{"num_hidden_layers": 16, "num_key_value_heads": 1, "bias": "none", "warmup_steps": 200, "schedule": "wsd"}
Each number is 128 + 32 x the weight over its row's rms, rounded and kept within 0 to 255. Layers, rows and columns count from 0. The size above them is the row's rms in percent of the matrix's.

# layer 11 MLP down (transposed), 1536x384, rms 0.107, rows 683-735, columns 192-255
size [ 99 102 107 103  99 102 104  98  99 107 105  98  96 102 107 102  96 102 104  95 100  95  99 101 110  96  92 101 100 100 101 104  98  92  94 101  78  99  97  99 101  99  96  99  90 100  96 102  99  98 103 110 105]
[[ 74 149  76 148 105 133 163 104 171 192 153 123 149 141 117 151  89 170 132 100 115 169 138 155 128 132 115 103 116 168 137 147 137 174 132 194  59  90  52 186 127 143  75 132 143 119 144 127 178 149 142 165 139 185 163 116 129 134 171  96 128 162 170  45]
 [128 118 100 131 126 139  99  44 148 131 110  95 121 167 152  94 136 175 160  93 136 125 125  89 161 106 114 121 133  74 141 118 123 140 122 120 168 142 181 148 176 106 180 141  69 107 103 119 133 112 124 116 110  97 117 127 113  96 159  96 146  94  77 110]
 [120 139 130 145 167 142 172 168 167 123 141 118 143 129  95  73 136 157 138  42 101 138 177 151 103  54  92  93 195 180 113 136 105 183  93 230 145 115 153 117  76 147 122 130  73  91 132 144 170 132 128 103  89 127 171 129 186 112 111 160 170  58 127 132]
 [128  96 134 167 129  63  63 157  96 125 119 117 130 174 129 129 136 102  82 117 151 109 140  76  93 121 151 154 123 173 140 111 118 121  86 108  89 132 119 120 161 148 113 162 128 114  92 100 184  43 159 124  89  98 177 116 131 179 148 147 191 145 206 145]
 [135 113  91 113 174 130  67 160 135  91 109 138 187 163 188 101 180 182 146 148 105 132  49 131 106 136 138  99  78 113 126 148 134 178 147 159 137 178 105  81 108 137  97 120  56 139 128 162 192 156 166 147 125 131 157 159 124 107 125 106 135 150 141  57]
 [141 128 214 125 159 135  90 139 161  98 108 111  99 151  72 122 126 181 188 116 162 109 180 165 181 138 152  63 173 184 123 128 197 169 154 125 110 107 159 124  93  92 136 110 150 143 134 110 176 103 160 108 108 136 149 145 151 103 184 149 143 156 140 173]
 [ 77 102 141 127 146 111 133 135 121  87 159 170 137 111 115 160 118 215 127 105 125  76 228 148 152 170 123 140 154 135 126 124 102 175  95  82 146 125 113 119 151 154 104 169 138  78  99 148 168 133 117 207 161 134 123 168  63 161 124 125 186 153 157 149]
 [148 121 157 124  90 114 124 118 188 171 112  24 155 130 144 132 101 131 133  82 109 113 135  96 137 201 132  95 186 130 155 123 159 121 172 123 103 134 115 139 110 116  94 142 162 125  82 106 188 126 125 151 165 125 167 113  66 154 115 127 125 124 106  78]
 [119  78  94  98 109 151  81 126 134 133 171  56  76 151 147 132 149 195 101 153 140 116 133 159 131 186 116 102  88 149 143 108 108 154 128 124  84 129 131 119 122 135  68  87 114 144  98 101 112  93 113 152  90 162 129 118 179 100 144 148 134 118 124 154]
 [117 110 142  85 130 123 145 102 151 144 115  84 147 208 102 143 112 108 139 184 180  71 127  80 136 165  74 145  97 118 149 151  92  98 130 135 115 130 142 161 164 159 126 148 140 105 126 157  93  38 105 192 141  68 161 128 119 163 105  82 169 132  84 180]
 [ 92 177 152 201 154  28 141 114 124 132 107 135 139 117  49  95 186 141 139 118 110 165 103  94 171 118 103  82 172 118 144 147  81 145 217 162 168  87 133 146 111  93 124 154 141 165  81 146  86 112 152  89 121 118 150 110 184 150 138 119  95 146 132 110]
 [170 179 123 208 124 121 142 165 139 126 100 112 165 133 141 200 150 123 159 165 159 116 124 114 137  99  52 139 152  92  76 117 118 148  95 131 197 134 190 150 176 171 118 116 155 148 116  75 149 151 129  68 104 122 134 134 104 195 105 100 144 157 150 155]
 [160  78 145 142 157 139 139 129 145 168 162 212 118 134  85 166  62  93 160 118 168 151 135 146 128 118 149 168 157  71 130 133  96  88 148 147 131  82  67 143  97 137  51 115  64 152 134 172 134  74 124 107 123 146 132 114 112  55 168 140  88 158  94 147]
 [ 82 131 139 112 135 113 134 117 114  91 164 123 106 153 174  77 137 114 154 142 142 157 129 151  94 137 157 148 142 187 114 125 126 124 138 142 120 177 142 100  94 161 121  84 120 166  64 148 129 120  76 154 126 114  53  96 125 139 181  73 140  87 164  90]
 [117 169 106 102  79 117 140 124 133  93 142 127 124 153 117 130  87 114 117  99  97 134 117  29 118 132 116 122 128 157 135 131 130 175 157 115  97 147 133  96 101 164 149 116 117 158 132 139 166 103 141 120 140 118 113  94 153 145 150 197 145 117 128 190]
 [119 125 163 165  94  84 143 136 150 169 131 115 164 144  79 139 143 147 120 149 154  96 167 149 140 113  47 128 150 112 135 148 164 145  83  87 109 111  98 147  96  62 108  98 128 166 150 116 181 116 151  93  54  76 125 162  78 117  83 117 113 105  79 105]
 [103 135  95 170 142 144  74 166 167 182 160 171  94 142 159 148 146 177  83 176  96  57 111 115 127  90 124 111 192 113 108 108 131 185 102 143 157 118 144 102 123 138 110 150 110 142 146 122 150 157 128 164 105 165 139 193  64 125 128 152 155  85 107 114]
 [121  99  95 139 123 158 126 168 137 116 124  84  89 112 234 103 148  94  86 136 130 120 140 112 164  91 114 143  98  61  69 108 105 155 150 106 164 107 115 165 132 141 102 121 140 139 122 139 156 183  87 119 137 144 165 129 146 119  89 173  85 176 109  99]
 [129 106 123 123  83 104 172 110 156 115 152 168 107 147 123 180 108 115  88 113 158 123 154 114 180 130  97 176 116 160 125 112 119 122 188  57 155 122 220 148 104  96 183 118 179 132 113  70 120 119  93 142 133  88 124  65 158 138 124  95  57 100 195  95]
 [102 106 144  91  99 119 114  55 119  97 133 125 147 119 130 142 143 150 130 117 156 143 162 134 139 164 142 195 149 164 154 152 131 117 120  61 154  90 131 134  96 132 127 107 123  96  59 104 136 117 105 104 111 134  39 139 114 154 117 105 140 163 141 145]
 [156  83  79 157  98 189 155 142 115 126 119  81 138 153 153 164 168 140 156  90  72  76 142 117 158 187 153 155 120 130 124 180  75 151  76 165 135 117 138 167 127 152 131 117 129 124 121 153 154 125 141 142 111 108 102 133 174 146 117  85  67 143  97  82]
 [138  89 111  95 133 113 150 111 124 117 169 103 152 159 113 156 131  65 157 110 132 120 108 117 103 128 130  33  94 115 100 135 130 116 128  58 134  91 103 130  68 149 114 112 153  78 193 169 167 198 130 141 136 118 147  84 118  93 139 116 110 167 183 130]
 [135 133 146  50 160 115 165  60 141 126 111  95 142 119  98 163 107  68  71 141  64 101 139 146  94 173 144  85 194 196 161 133 118 134  84  95 126 135  69 134  75 137 132 209 144 145 112 124 133 134 135 137 223  87 144 149  76  41 112 100 151 212 149 157]
 [100 108 121 165 139 135  92 144  81 105 132  81 126 169 185 136 190 122  90 146 129 129 178 135 155 112 145 106 111 125 112 116 174  86 116 124  62  87 141 127 191 203  68 129  98 127 165 160 126 160 156 176 147  78 179 147 115 168 144 180 107 125 154 133]
 [143 143 120  97 164  78 153 129 165 155 134 124 201 149 119 135  71 117 140 158  88 143 137 121 103 143 154 130  60 137 126 180  99 141 149 107  88 102 143  74 109 140 128 114  51 114 152  64 112 174 150 130 100 119 161 150 173 109 105 110 133  94 120 107]
 [168  82  69  32  86 163 116 155 102 111 136 175 157  63 138 175 165 181  92  90 145 122 104 118 112 141 174 127 148 163  24 191 124  92 161 113 110  84 152 140 100 109 104 107  78  89 117  83 164 110 163 173 115 110 145 142 160 155 180 143  96 118 213 120]
 [123 156 113  86 104 153 144 123 136 113 164 107 136 167 111 115 134 135 128 170 110 152  62 126 159 150 102 104 163  99  96 163 120 133 149 170 125  85 117  49 150  83 123 118 167 103 132 111 120 167 168  95  97 134 142  64 145 160 130  84 166 114 113 132]
 [103 111 111 111 124 128 118  92 161 112 161  72 148 187  99  96 121 140 110 153 146 184 111 117 161 169 175 167 169  96 161 112  89 178 122  96 138 147 165 129 100 123 148 137 138 141 161  80 144 134 159 184 141 123 109 120 135 104 110  80 136 165  48  84]
 [129  72 193 138  60 130 178 156  54 114 136 136 117  54  88 165 101 104 106 191 125  76 155 153 148 154  40 118 113  99 117 141 108  89  92  71 183  74 167 105 173 118 124 213 154 173 118 109 160 157 107 129  95 128 117 101 124 142 158 142 127 179 122 116]
 [ 88 139  80  77 150  90  90 103 180 102  93 159  93  63  51 132  83 149 122 114 125  81  91 108 122 170 144  93 202 172 116 177 174  96 122  93 107 109  73 194 156 123 115 112 148  80  98 101 119  75  53  92 218 123  86  95 119 113 114  86 137 145  90 122]
 [137 101 125 117 139  36 163 131 160  49 134  59 161 138 137 153 107  97  81 119 148 195  90  95 119 102 114 105 140 136 102 124  98 105 138 147  69 159 109 158 109 109  89 145 200 115 164 127 155  68 127  64 147 121 164  91 148 118 130 113 173 103 125  66]
 [ 87  92  90 139 196 112 165 147 110 138 127  90 123 103 186 141 144 115  67 127 149  84 133 180  98 121 148 153 121 131 133 107 174 105 103  46 132 124 120 114 113 135 110 125  90 135 145 134 132  71 118 173 111 113 108  90 133 112 156  60 124 135 168 152]
 [141  93 109  77 113 102  99 139  66 136  86 221 155 164  49 188 103  90  78 162 171 148 150 102 106  62 133 105 107 153 162 181 130 109 127 135  82 190  92 126 172 139 109 107  98 105  84 138 102 148 144 111 175 108  98 155 161 152 116  51 142 134 200 135]
 [ 88 132 128 131 128 116 105  78 116 176 138 125 117 149 114 168 117 213 180 160 104  92 146  63 111  47  98 115 112 199 143 166 137 125  99  85 129 175 116 101 131 121 111  85 146 147 123  61  87 151 151  80 127 145 170 122 139 162  78  78 126 172  65 178]
 [ 86 100 144 153 176 126 159  96 112 210 121  81 133  82 108  71 134  86 106 149 147 148 113 196 130  39 173 111 121 104 118 168  68 149  85 165  70  98  72 112 157 103 130 155 145 113 129  98 146 165 110  63 143 129 147 119  85  95 111 129 114 139  98  78]
 [167 117 137 132  92 153 128  75 151  77 140 151 191 167 128 131  88 167 158  97 153  95 183  99 102 151 146  80  71 150 177  97  97 121  96  50 117 146 153 101 136 169 158 124 126 112 182 107 181 178 145 165  95  68 171 147 158 125 134 178 174 110 109 123]
 [159 155 110 118 126 104 123  92 117 140 129 153  96 149 183  65 163 161 139 159 144 110 153 118 128  69  90 112 103 142 164 105 112 153 109 133 121 152 147 204 148 119  87 184 116 144  98 142 117 106 102 168 113 147 100  87 127 159 121 118 182  86 157 223]
 [145 111  80 170 184  86 165 141 115 130  97 101  95 119 139 139 113 133 118 134 115  88 101 171  90 165  84 127 179 113 176 165 127 124  93 148 134 209  85 143 145 115 150 123 129 147 151 102  71 101 130 111  99 183 101 111  64 147 104  97 180 124 157 100]
 [ 93 121 140 105  90 171 120  84 102 174 109 165 126 153 165  96 119 107 139 176 107 126 124  52 179  28 172 144 133 120 131 112  76 135 157  98 137 108  71  73 126 127 107  95 148 116 192 165 102 132 178 108 122  99 118  87 151 133 144 146 141 145 120 167]
 [116 126 139 108 107  76 142 143 113 156 109 152 147  76 134 156 126 190 130  71  92 117 177 145 129 128 132 144 102 147  95 164  95 134 132  61 173 184 128 203 117  77 101 140  77 121  45 109 124 145 192 135 140 148 124 129 123 159 157  93 130 148  91 165]
 [153 127 139 150 160 102 138 111 141  89 117 165  43 119 174 194 120 123 162 146 123 120 177 196  60 120  84 124 155  76  55 160 173 120 162 139 120  78  93 183 111 139 113 111  93 122 135  94 127  39 136 188 167 110 171 114 127 179  78 119 144 122 149  95]
 [103 131  43  73 123 127 122 128 114 122 149 110 152  94  74 107 118 112  96  87 130 151 199 133 140 129 119 112 132 106 101 167 134 171 189 142 102 134 149 133 108 152  63  91 126 153 197 144  94 123 164 134 110  96  40 108 131 104 121 176 110 128 114 129]
 [148 108 116 159 118 104 166 184  94 112 119  58 148 100  49  59  94  88 149 140 150 110 141 135  79 192 145 159  55 157 150 117 118 160 128  71  63 146 146 100  88 152 103 106 141  96 123 140 106 117 141 106 187 113 123 148 206 166 138 137 112 140  88 148]
 [ 87 124 134 153 121  77 119 146 152 146 126  95 149 128 176 135 117 140  89 181 137 107  98 132  82 140 190 123 123  83 134 145  94 124 164 153 107 146 120 153 166 111 122 112 134 169  86 151  88  81 116 145 125 130 164 168 107 153 118 133  69 159 149 114]
 [118 119 102 104  98 197 141 110 126 129  57  95 206 194 127 167 151 194 126 144 134 166 195 180 100 142 170 142 134 166 139 179 106 105 130 174 111 139  91 139 138  98 156 146  84  94 120 159 105 146  75 119 162 139 122 128 155 205 169 186 110 107 135 113]
 [127 148 156 111 179 134 182 121 164 156 161 112 155 130  91 153 142 136 107 133 104 113 144 117 205  80 178 109 105  99 108 167 131  91 111 141 133  92 171 138 119 104 156  81 178 137 165 118  84 113 148 100 134 101 152 134  47 108  92  71 100 121 108 138]
 [ 96 127 100 142  72 112 127 111 130  74 139 111 136 119 103 191  95  76 182 116 136  92 153 145 123 169 150 139 130 134 110 122 122 205 132 132 120 124 151 139 109 121 124 126 135 169 127 115 156 116 131  85 193 148 147 119 165 114 146 118  97 132 163 118]
 [160  67 110 151 117 100 170 132 135 129 120 185 176 116 200 132 134 104 136  85  90 152 114 153  91 160 125 148 167 132 118 109 135  85 187 143 121 104 102  94 123 116 104 148 112  72  78 134 100 130 179 180 135 158 121 159 133 154 141 164 155 148 164 109]
 [ 90 122 154 121 118 137 119  90 115 148 137 102  89 132 143 129 132  97 195 153 116 142 109 150 133  79 146  64 112 123 139 166 133 125  98 113 110 134 143 125  81 138 142  96 112 154 173 127  99 173  96 156  64 128 165 165 108 132 139  93 135 110 121 143]
 [130  92  67 107  55 123 126 158 166 126 140 176 140  93 158 123 141 194 143 148 136 173 154 119 154  94 150 104  96 124 138 120  52 104 111 164 115  95 101 112  86 108 126  96 128 202 124 145 121 134  76 149 161 155  45 110 111 117 108  99 151 125  99 168]
 [127 131  91 126 109 114 126 149 144  91 130 105 127  73 141 129 151 174 117 173 158 122 158 159 127 138 191 187  94  99 129 129 139 185 122 157 128 157 190 154  67 129 187 145 172 126  83 108 154 118 108 116  84 146  96  94  97 150  94 108 147  90 152 122]
 [ 88  98 119  80 117 112 145  59  93 127 112 155 145 158 127 155 141 111 141 125 174 133 117 116  72 111 119 133 120 167  85 143 124 114 109 116 169  95 181 132 135  93 111 140 162 130 124 144 160 163 100  94 134 104 124 132 168 149 134 165 117 156 167 143]
 [107 220 103  68 122  85 121 115  75 103 138  81 129 172  99 156 158 182  98  70 175 122 137 136  95 151 218  90 118 102  84 109 132 105  98 139 136 143  93 159 122 137 126  68 109 166  57 148 109 132 138  84 136  96  56 131 116 108 181 150  95  67 122 113]]
# layer 11 MLP up, 1536x384, rms 0.128, rows 684-735, columns 192-255
size [102 105 111  94 107  95  98  95 107 104 100 100 107 108 103  94 100 103 100  92 100 104 100  98  87  92  97 100  93 104 108  97  93  98 102  99 102  92  97  95  93 102 101  89  97 100 106 108  99 103 101 102]
[[114 165 133 133 152 144 105 157 146 174 101 182 104 127 127 147 128 119 207 150 172 116 161 176 123 153 156 124 139 101 227  96 109  72 102 152 132 141 145  94 136 151 140 133 121 171 110  81 149 113 130 142 131 137 151 153  97 164 130 121 152  83 122 181]
 [149 130 163 125 101 106 180 130 134 171  78 138 139 114 136 161 118 146 153 112 177 125 158 112  96 131 117 163 124 159 144 112 115 179 147 102 162 109 190 210 208 139 125  86 118  84 144 177 182  81 165  76 147 130 192 165 110  98  90 137 109  83 140 170]
 [ 89 138 124 211 116 127  70 168 160  95  76  96 149 122 104 151 146 138 102 104  88  75 124 124 120 134 144  81 150 140 119 122 116 202  82 134  98  87 104 129  80 121 115 116 117 137  92 164 132  82 115  98 124 165  66  75 176 109 130 116 162 120  91 163]
 [ 67  99 163 127  67 146 134 144 129 122 172 139  83 115 139 143 121  90 163 141 120  75 117 167 170  81 114 150 163 124 160 145 122 137 128 168 126 127 109 138 169 174 151  93 161 145  83 124  62 108 106 134 168 153  94 194  61 139 134 163 114 109 123 154]
 [143 145 119 118 113 165 140 146 122 128  69  89 173 171 136 160 101 144 172 105 102 102 127  69  99 221 121 117  77 122  74 162  97 147 178 106 123  96 158 163 202 177 126 150  98 168 122 135 121 114  92 120  83 103 141 157 100 135 166 124 104 181  75 176]
 [194 128 143 122 129 105 125 142  84 134  47 109 171 168 108  90 200  81 119 142 138 158  46  86 171 208  49 142 115 126 153  76 149 134 158 124 122  75 109 138 120 108 138 127 144 122 148 156  76 117 136  87  75  82 148 128 210 100 140 101 125  97 127 106]
 [168 132 182  75 127  71 129 118 111  66 117 107  83 117 137 150 135  84 175 114 166 160 121 106 131  79 109  76 136 100 105  63 145 108 109 100 140 143 180 106 128 176  92 202 171 118 137 115  96 192 106 143 111 113 115  90 197 115 104 133 135 145 118 143]
 [160 214 199 133 196 134 131  95 128 102 187 102  98 146 107  86 110 114 161  97 168 147 161 119 152 192  83 125  56 111 162 106  34 115 139 130 145  84 117 143 117 145  81 119 150 147  75 160 137 164 138 128 107  55 143 173 118 130 192 160  64 123 112 163]
 [105 145  32 108 152 104 129 139 111 135 111 131 104 181 144 121  83 161 126 102 165  85  62 148 162 152 151 125 112 117 153 136 123 113 129 118 133 124 144  79 143 147 162 102 114 161 178 126 138 101 126 182 134  99 116 114 126 139 136 149 136 120  96 104]
 [168 122  72 128  96 130 143 155 123 104 121 132 135 168 117 135  98 141 171  86 138  71 121 156 118 142  84 162  71 137 101 109  51 151 100 112  95 136 116  67  93 130 108 127 151 150 153 174 151 142 122 123  93  96 164  70 146  93  80 141 139 104 116 206]
 [117 166 183  90 167 141 153 100  95 121 107 188  66 165  78 160 119 107  76 105 136 166 184 119 113 122 129 106 194 133  86  95 120 150 111 102 174 160 131  76 108 111  87 108 175 135 115 205 181  96 114 130 162 136 154 192 114  89  82 148  86 143 153 124]
 [105 132 162 151  90 168 106 121 152 167 103  74 158 191  90 146  91 154  92 146 145 119 138 121 121 153 124  97 103  71 127 151 128 131 142 170 131 164 106 114 128 186 167 114 158  82  57 127 156 164 186 195  90 143 125 154 144 120  80  99 176 107  85 133]
 [135  74 120 121 179 122 149 145  75 135 173 161 149  82 119 131 169 137 103 143 114 174 149 132 110  91 118  90 114 141 185  99 170 141 164 116 141  83 163  86 166 121 157  76 148 132 160 185  47 171 137 115 164 128 151 117 108 120 171 150  76 124 157 106]
 [ 97 105 109  90 151 170 103 102  96 113 131 124 139 167  84 125 122 153  92 124  99 145 111  76 103 146  95 187 123  86 134 114  90 113 119 107 118 115 153 113 127 155 146 138  99  97 139 177  90 136 154 125 166 122  93 118 161 145 107 110 164  98 135 154]
 [118 149 163 105 154 149 124 110 154 156 160 111 153 112 168 135 105 125 167 168  28 118 122 150 163  63  69 190 113 101 107 147 118 117  90 100 127 128 158  86 135 119 107 108  78 135 175  92  96 135 110 155 143 151 129 140  95 140 120 112 136 145 144 160]
 [ 63 113 160 124 113 174 135 116  94 150  99 201 174 142 120 160 110 129 117  83 141 143 158 192 148  96 131 151  82  98 165 157 105 159 134 147 163 144 114 131 129  94 163 118 100 174  71 151 148 110 108 120  90  99 142 119 131 106  93 124 147 190  84 179]
 [112 116 110  84 113 122  77 131  96  51 128 152 217  96 137 148 125 108 148 100 136 117 146 120 183 154 131 132  95  93 139 131 149 141  96 166  55 147 147 123 121 139 148 120 155 119 153 102 105 107 108 148  69 157 103 133 161 143 102 163 141 132  78 189]
 [108 125 116  87  91 174 107  96 137 139 164 145  71 109 101 165 120 176 120 121 117 144 145  93  88 100 141 129 129 158 142  85 152 102  82 103 101 148  96 158 146 148 125 110 120 149 175 147 131 126 118  87  96 114 130 114  98  93  94 142 112 179 152 152]
 [150 113 167 124 129 165 138 135 168 116 190 128 175 123  90  91 159 160 165 122 135 143 146 134 143  81 110 187 177  65 116 141 175 187 102 135  78 129  92 109 112 114 116 111 116  89 127 134 106 112  77  98  83 153 156 147 133 123 104 116 103 158 139 147]
 [161  59 161 108 127 172 100 125 136  91 169 113 154 135 146 168 124 167  78 120 109 105 132 100 164 126 111 169 119 119 119  92  92 155 129 184 127 128 119 210 163 170 120 174 165 142  99 112 139 133 163 101 163 106 152 148 223 141 107 124  98 127 102 168]
 [129 138 113 136 153 115 151 125 106 141 164 111  87 150  97 118  90  80  63 148 131 140 161 105 166 156  89 151 176 168 176  67 169 203 150  83 186  98 145 135  71 138 109 126 134 115 132 155  86 153 135 126 149 142 167 149 151 113 135 154 179 133 164 137]
 [112 133 117  77 108 124 178  79 153 165 122  79 137 119 132 144  72 123 130 185  87 139  79 181  95 157 158  77 124 130 139 140 166 105 137 129 146  58 119 201 186 121  92 142 139 177 106 139 115 146 115 102 101 132 161  82 154 114 101 150 122 181 151 113]
 [ 89 150 103 153  90 145 185 159 131 109 126 154 143  98  68 171 143  91 136  92 146 150 104 126 154 174  92  75  95 119 156 139 106 140 200 182 154 103  91 170  49 135 140  92 100 139 117 142  86 136  88 109 132 149 133 151 112 162 176  91 115 157  64  94]
 [137 116  92 192 143 183 159 162 136 139 145 114 160 118 157 123 131 108  58 129 119 159  69 114 163 159 172 121 110 134 149 163 186 167 143  77 170 181 174 104 146  54 115 111 179 123  78 163 155 137 144 121 135 228  67 109 135 127 132 110 138 132  99 128]
 [ 55  54  82  63 179 118 164  78  94 162 138  90  98 102 168 123 109 146 100 149 132 124 144 119 118  92 112 135 118  85 117 126 127 124 135  69  88 118 147 138 183 129 112 107 164 144 147 133 127 150 146 112 114 143 151 124 148  98 133  82 111 182  87 100]
 [185 114 152 163 108 161  95 129  96 152 161 147 168  68 107 121 109  65  96 116 153 146 221  74 158 100 121 110 103 129 177  94 132  93 174 113 123 104 125 103 127 140  58  87 161 118 122 180 165 100 129  97 152 107 172  62 161 107 118  93 136 148  94 105]
 [121 101 171 123 120 195 134 114 129  94 128 139 160 121  96 132 146 169 125 124 191  72 137  44 159 156 143 190 125 148 107 134 166 142 121  83 210 115 108  90 148 137 113 111 120 124 113 101 120 139 100 134 152  29 179 133 154 129 187 124 137 123 114 101]
 [108 151  77 147 142 106 124 108 132 117 145 164 114 194 169 191  90 135 113 139  92 116 137 153  52 103 148  79 114 106  93 173 107 165  97 168 156  79 155 125 169 143 164  90 131 103  91 131 167 138 106 116 162 132 128 171 157  95 139  90 125 138  94 148]
 [ 80 101  99 186 142 142 127 113 148 110  84 161  86  94 136 125 153 168 102 170 135 184 180 169  90 126  89 142  89 156 226 170 149 151  91 156 145 136  69 165 145 133 156 124 159 141 139 175 179  89 134 113 159 171 156  94 182 102 135 117 115 151 118  98]
 [ 91 137 135 151 139 133 106 101 133 104  80 154 118 177 112 160 128 102 122  76 133 158 132 142 102 130 102 136  52 147 163 111 127 158 162  87 192 123 115 195 160 125 193 132 145 128 174 173  95 136 181 101 116 130 143 173 113 114 136 106 113 179 125 155]
 [146 102 145 155 167 173  74 144 132 166  93  82 150 128 145 120  76 122 164 113 138  65 112 151  84 163 134  67 170  56 104 144  59 137 174  99 209 140 151 140 155 134 127  90  92 149 159 128 138  89 118 142 168 129  78 134 228 115 116 138 138 134 129  85]
 [206 139 139 171  31 177 141 121 116 154 167 130 154  75  67 137 131 133  98 107 194 167 121 104 141 158 136 167 166 126  81 129  99  96  82 128 103 132 157 131 131 121 140 142 111 115 107 119 101 159 124 117 103 120 112 186  80 133 125 185 157  59 126  68]
 [143 125  76 137 128 171 126 124 133  53 139 126 134 158  73 108 111 140 168 149 156 120 115 108 137 167 216 123 175 111 199 105 127 155 125 125 143 162 120 130 172 105 199 154  85 140 135 149 160 125 175  94 176 116 169 151 203 108 116 112  97 153 142 128]
 [160  66 153 127 143 134 173 121  79 167 140 117 164  61  87 155 123 151 111  66 111  86 112  94  64 109 139  69 137 122 152 134 174  99 140 111  99 134 140 145 159 123  82 207  90 155  89 116 168 122 131 106 105 140 137 170  75  99 181 159  89 111 135 133]
 [ 87 153 137 132 139 103 116 122 148  94 102 150 165  84 163 149 145 127 132 191 152 149 142 132  86 124 126  87  87 165 197 138 134 214 146 113 143 133 126 128 116 140 143 110 204 121 121  83 144 144 113 143 109 151  50  83 116  95 103 171 162 142 137  84]
 [192 146 138 110  99 121 187 128  84 123 112 120 104 163 182 123 154 150 145 144  13  86 173 112  82 115 141  93  99 177 136 133 187 157 125 164 104 149 141 150 108 121 114 171 130 131 122 168 127 152  43 151 176  43 111 165 135  99  75 162 169  72 103 147]
 [ 99 110 144 130 123 147 126 165 143 170 152 130 135 163  88 100 109 159 142 111 167 149 163 158 142 155 127 129 121 112 133 127 121 117 174 172 137 180 132 165  90  86 129  82 168 133 122 153  74 100  53 175 121 163 167 156 143  70 113 120 144 139 159 161]
 [ 93 129 121 145 129 121 135 164 106 121 149 165 105 145 117 162 137 123 117  32  20 128 102 207  92 190  99 100  92  68 153 101 118 167  80 142  98  96  95  61 158 131 120 102 102  93 117 145 100 132 130 135  95 129 133  88 108 121 134 146 119 103 143 154]
 [138 176 143 164 137 112 142 168 133 168 136 124  83 161 140 115 130 129 101 126 166 199  72 110  94  72 145 115 110 142 139 109 124 104 180 120 146 127 162 144  85 114  62 150 143  90 101 151 141 164 135  80  97 149 188  91 154  81 186 119 117 104 147 151]
 [116  81  79 127 148  81 111 133 152 141 187 204 111 151 126 118 141 145 113 135 116 120 208  91 103 187 152 154 137 111  75 103 175 154 136 159 125  93 134 126 147  64 125 126 130  88 118  96  83 174 108 155 120 112 156 116 129 125 128 138 112 120 144 127]
 [120 166 144 127 129 103  82 121 129 103 147 122 196  73 177 138  80 151 152 139 128  86 103 149  72 182 117  90 141  70 108 134 137 140 127 142 119 117 116  83 121  64  90  86 139 126 112 144 130 147 162 113 123  99  93 161  72 119 122 121 116 103  69 107]
 [ 81 131 165 105 117 115  87 106 158 142 116 163 100 162 114 123 149 186 167 169 120 127 117 127 100 132 162 148 149 130 151 126 129 178  84 123 101 121 110  79 117  92 152 198 120 130 148 140 166 131 163 113 149 102  76 142 111 128 158 160 148 152 116 172]
 [150 111  88 138  91 114  86 134 135 105 109 173 174 157 144 133 147  48 164 112 160 134 108 128  64 129 133 109  65 144 162 127 117 211 149 144 151 168 118 120 151 116 132 132 135 173 120 179  73  95 170 109 107  64 172 154  68 116 127 121  30 143 146 152]
 [151 108 171  95 158  65 115 119 193 181 147 203  94  58 107 124 168 108 111 176  97 146 134 132  89 113 110 117 132 129 149 170 127 104 128 133 121 132  82 190 166 120 151 154 101 142 119  82 131 126 117 125  87 119 130 179 146 132 108 130 130 140 145 169]
 [150 104 139 104 153 171 146 106  75 130 156 143  50 189 146 128  80 148  61 131 175  90 159 138 113 110 177 130 126 138  67  59 121 185 180 136 143 126  99 206  99 166 161 114  94  96 133 140  77 198 140 127 126 121 137 161 152  90  61 108 142 132 140 124]
 [164 189 184 166 142 129 149 135 144 153 111 178 160  64 135 130 109 171  81 103 108 162 135 118  52 110 153 134 150 153 132 122  87 190 189 105 109  91 153 143 166 164 154 104  89 127 131 102 117 100 156 148 130 110 100  89 139  89 116 160 125 163 158 147]
 [119 150 151  74 157 177 177 155 119  62 152 137 157  90 126 126 144 153 160 120 134 104 151 136 130 124 149 102 111 166  67 108 179 117 148 177 117 127 145 128 101 114 184 164 121 171 137 106  98 165 115 110 130 140 114 160  90 154 102 134  91 100 101 145]
 [114 183 101 158 134 172 157 117 143 100 159 112 121 110 182 143 155 118  83 150 184  58  65 117  99 171 120 154 114 172 142 133 151 183 154 177 130 138 108 125 144 126 168 110 131 100 121  69 148 153 128 127 133 125 156  95  71  93 172 152 166 119 159 191]
 [147 108 187 164 106 119 136 135 100 128 126 172 180 138 107 111 148 116 126  61 135 106 105 139 127 172 162 126  57 145 177 198 183 130 117 151 131 132  82 203  64 119 182  83 184 164 113  90 122 120 134 129 137 159  78 164 142 131 113 141 122 102 114 112]
 [149 164 122 153 111  96 163 163  87 157  80 184 117 124 107 142 100  94  87  44 163 122 135 169 114 168 154  92 133  99 179 151  76 180 131 116 186 168  67 194 113 127 196  81 165 103 108 102 113 105 113 115 108 126 131 131 159 100 143 170 111  95 127 142]
 [ 83 158 135  84  86 139  76  82 109 157 156 187 149 106 121 117 179  72  98 170  94 162  89 145  91 141 128 145 141 131  88  75 131 144 115 136 141 115 107 105 152 126 180  98 179 101 121 164 157 150 103  91 113 179 129 137 136 173 104 172 162 134 127 146]
 [146  80 174 155 156  76 174 129 135 113 140 148 130 151 114 180 145 116 115 159 124 138 146 174 157 143  38 159  95 125 174 188 164  54 145 104 159 141 104 120 115  96 148 140  61 151 134  90 121  82  97 127 113 128 122 229 139 111  55 121 165 120  65 109]]